{
  "num_attention_heads": 7,
  "hidden_act": "silu",
  "norm": "rmsnorm",
  "rope_fraction": 0.25,
  "qk_norm": true,
  "extras": ["capped logits"],
  "init": "uniform",
  "init_std_qkv": 0.0156,
  "init_std_o": 0.0,
  "init_std_up": 0.0156,
  "init_std_down": 0.0,
  "batch_tokens": 65536,
  "train_tokens": 519100000
}
Each number is 500 + 50 x the weight over the matrix's rms, rounded and kept within 0 to 999. Layers, rows and columns count from 0. Numbers have three digits each.

# layer 9 MLP down (transposed), 2688x448, rms 0.112, rows 2159-2171, columns 336-447
446443539506492413472510485509517542522483533526489588540550512498482571396485462529509522434544486514560490494488474489499530515434403522522504418487514450460481456502530415550469569444449449493510458507409484478503522473526460480483580520485568484556552430540443576507514551424465518524500489527574534437422471516463575430524507492504
472512571469465538615529481635470536568558504510454495429536657407577573429601452432515594424432484503511588444468543529485492508505611541439493523530521556388566561489552392439522495512459575446571559417582572495523539502554567537593512410417478467509474552462611418513488362561551547593441425475559454554387440480511492610422528501526
553547578418527530547493499439411570528515453483497524481503410499485490507445496484506404530526494450503557544461408509387475547521437546536530491509527552539518449578416503530572518496506497568449458474529527547493538507526560502592542484466552442531482609509446483528423523517443606462567486602532502622587457543480489530525447491554
454515547365408548497541474437529535487526427500503563519439492489425434462439505557454466527576479506491431503508590450520490458496484493457543445507525455509613521547502516473426542441566500466551558555496437538508520484553426491410519436547544561466513484562485461474511484425458554541497521467465537467574598529500527481513454496541
546501553598501447492560513534440573502454545497522450433536484472501504493388485454493506559524517579510573487469521577549481490541526481461562591463494498481478509485541482534466462521454522542419515428480483458470587456500489520481487545460463454516520484506518516528485583430492534433465514508535502441451446434451612465468498513568
615486401563508489579491496457612447513464488514473441583484557460534558536475560569490504492536488546484423532535562516431523549401444486488467530485469561465512447472446572433569469485543480480595468471514568418526429484503467638518577362416537453424468512637446418507497506565463496524479438527463524498493487476557432537545494453490
584496434500515517555522470480458472420489568455517543516442485534475510506466480472515493488531432417530450462479522513593497479547448431463490438501455501459429458417454503498491410443533528540513461500413530545541446547470488543446593481455458542571500435487529482470466475496525445530532569490459532508451474452472478475461623419474
518602537618560438550518511417498472431440476496572509442447571478427578524552440507563499495545484584462483477440554389498592462417523599524505483481442387428524496527416501504553494570506508479491566569564517588481588432474537499409587467555445443416444422468479617509564473599443518506430614549527498484534384540583533516459572475495
456355506512533468532539603552622557472479578492590425552425612401533416481528489525437499490411515441502502612489516462526456472534526482458516592526604468472561500483557549530462521452461497450407485558511489449582468515499508551453527523399541557465505575522569514481554598392425499476534522523478450541530465576479465522524544391519
467468475444492447525535477488544475559510441489554467515484475515449432458513467463554546417423452510491488482516523438535505460494530445493566488430529499457546540492536487455428496580469496503508586409473609478568533543501435453454548458529544415595601584462544445550467561517469534525553532491501490477370509478574524534459529482513
485526488490492545443472514475506446512512524528526495609475541553440499518513488466444482497519529551515536484447455492486455481489479514462492505480526538606456477455582455519444510506499389455528416469528489490503536458512483466513540509499469502473470541578476435497489429521484532494439425520518493442471513501489500464457434456487
594509580527489533508488531578500432445558544506469503505523531471518497482419429563537416457499543594498499543440573479505455459473459540451499553548547474389464493566445421467577514445580517445494501568480449508489469425390525505519491521395487476588458497578592511545532535485499588541480456515470523452486473443490520495492474557540
502487498489477473390484550517517514506451546451545579493487527518469471468450434426429552514536584503422486532470474473557438569440497582464483607574440575484619549471529520451529407544501521467503445444456452494491500461510413516608478407482478416462461522438566468527531494497498507529593455555522434498547475566482457416493537510532
# layer 9 MLP up, 2688x448, rms 0.106, rows 2160-2171, columns 336-447
522482598605514456513432544506473573511419545580408565484564507374476461470497550554427432581556515437511424430441558616522528481465513575452481412416349596454501610489475422626528498483430506426429541487425473533557524606401424444537489603516530402496560515515462558600478573505510450472535533544536542529520456407471466532491506448524
494499520535614559414413496493509549425451551521428504562433578482511560582500457458517550528507538554464588380552491565526531510449531454538513541510512409500500403429574548515522426522353392515571605456542523586540496474598461467555447535491558433377505436483548436521535478445442533566514497487519474574540456484484452492499476492469
474365462563520556515528540548546466497513534529470491538492445437468541473508442508503509467491531656463529471556510459410402502444528533450452550434448520525455547505550575582554457512415490524530453552614438472525488519515481538551434506486535431548498521446498458470560538494466452468586450562514448526454484514484575526526521574429
479472571537494505535468487475513476476513460499482495457497491490520460534573504536458450454470537452501518461445477516391552532528473491504439481545447570518508486501454531506452519514517499476601518488461515498548480452509513557583470363441483528510448472543516542502525465543528509504464568438503465524601453520513466527579481423439
494484538579538480507559425583417533567496538553544575491453536565530424406553620521470484470436493520510614439453541396508492537480464556482490532484532470525529426497488499477491568526419485496418544478554393436564457484497605506498507442524367550434405469600529509504409378455465508594461549565595464534448490443512505437440547474485
472460502492439499488518466498497622527537470529511449507542562498457414485407491509465517501385549519565587538472430532474484522455484529514541534539438563546559433469497514520495535510408530505536546415508414492517558451543468475534465500463522516568406478492469465600526548462480508527427478523509537604452527499469505461544524489459
499480527463609514466480518561501523502499407531599515560535579557446520475518510457491652633409492534594572449467502548438558503443506520508487504451541583467386423451487511518404579529522541508489594529558554384480563439549440486529468510475452406500562596583441489536543578461589505594480479426450342430504511518514450553515519574423
453510521360478540460496577512478480446521507579556450531555484492533511424521588582482532552529536481610494468433559477506605562536506461446559425453587444456567598494551469535437505519517625424433524523467484475481442500556491516546533486468519501590457532475538472480469520532512540513443580490494433422466464480525480489436559633533
498539470482569451471445466473448422514488521443423559482576420479500524530531431553528534497511491514512491520548420463438500475435425436476470490569460499506516519512525436498441477448486433442408563578519461527541493450512436467560507477546526426471554521522484441494529501504458529545498488471515484469477450494482461427455533500459
478502488391468508466487564521494515495514498499488555513526486423543474566467474492514493436552478504566397526532497553443451514517550496499566594563536607432545534437412477549418531500417557547463561468464537463551466552555527492402471476523515472543457451428497528517486505521521555504525463509490548504595488589456485558531527517512
537501507425486445475496528529460570465516533529465509564474487458402536592541474562549469467506444392449516527622490608575545555526454500568506479531451469573468452430454463522589492501494417453453418478563500503612500511475561458522482476501532466527453529527489517435473475514485582495444588536447456481502486537577561489503418557490
423444565499502492475580522567422516468449525580467404499513476399524371435473567540544589408460561471536538484389511546513566451545513466510461575535556512488489444482536506450525542517555453452541482475574491536501493378584479540555481479556546511491558471419413476473536525561536498485459528457517582476446522511578491519515556513491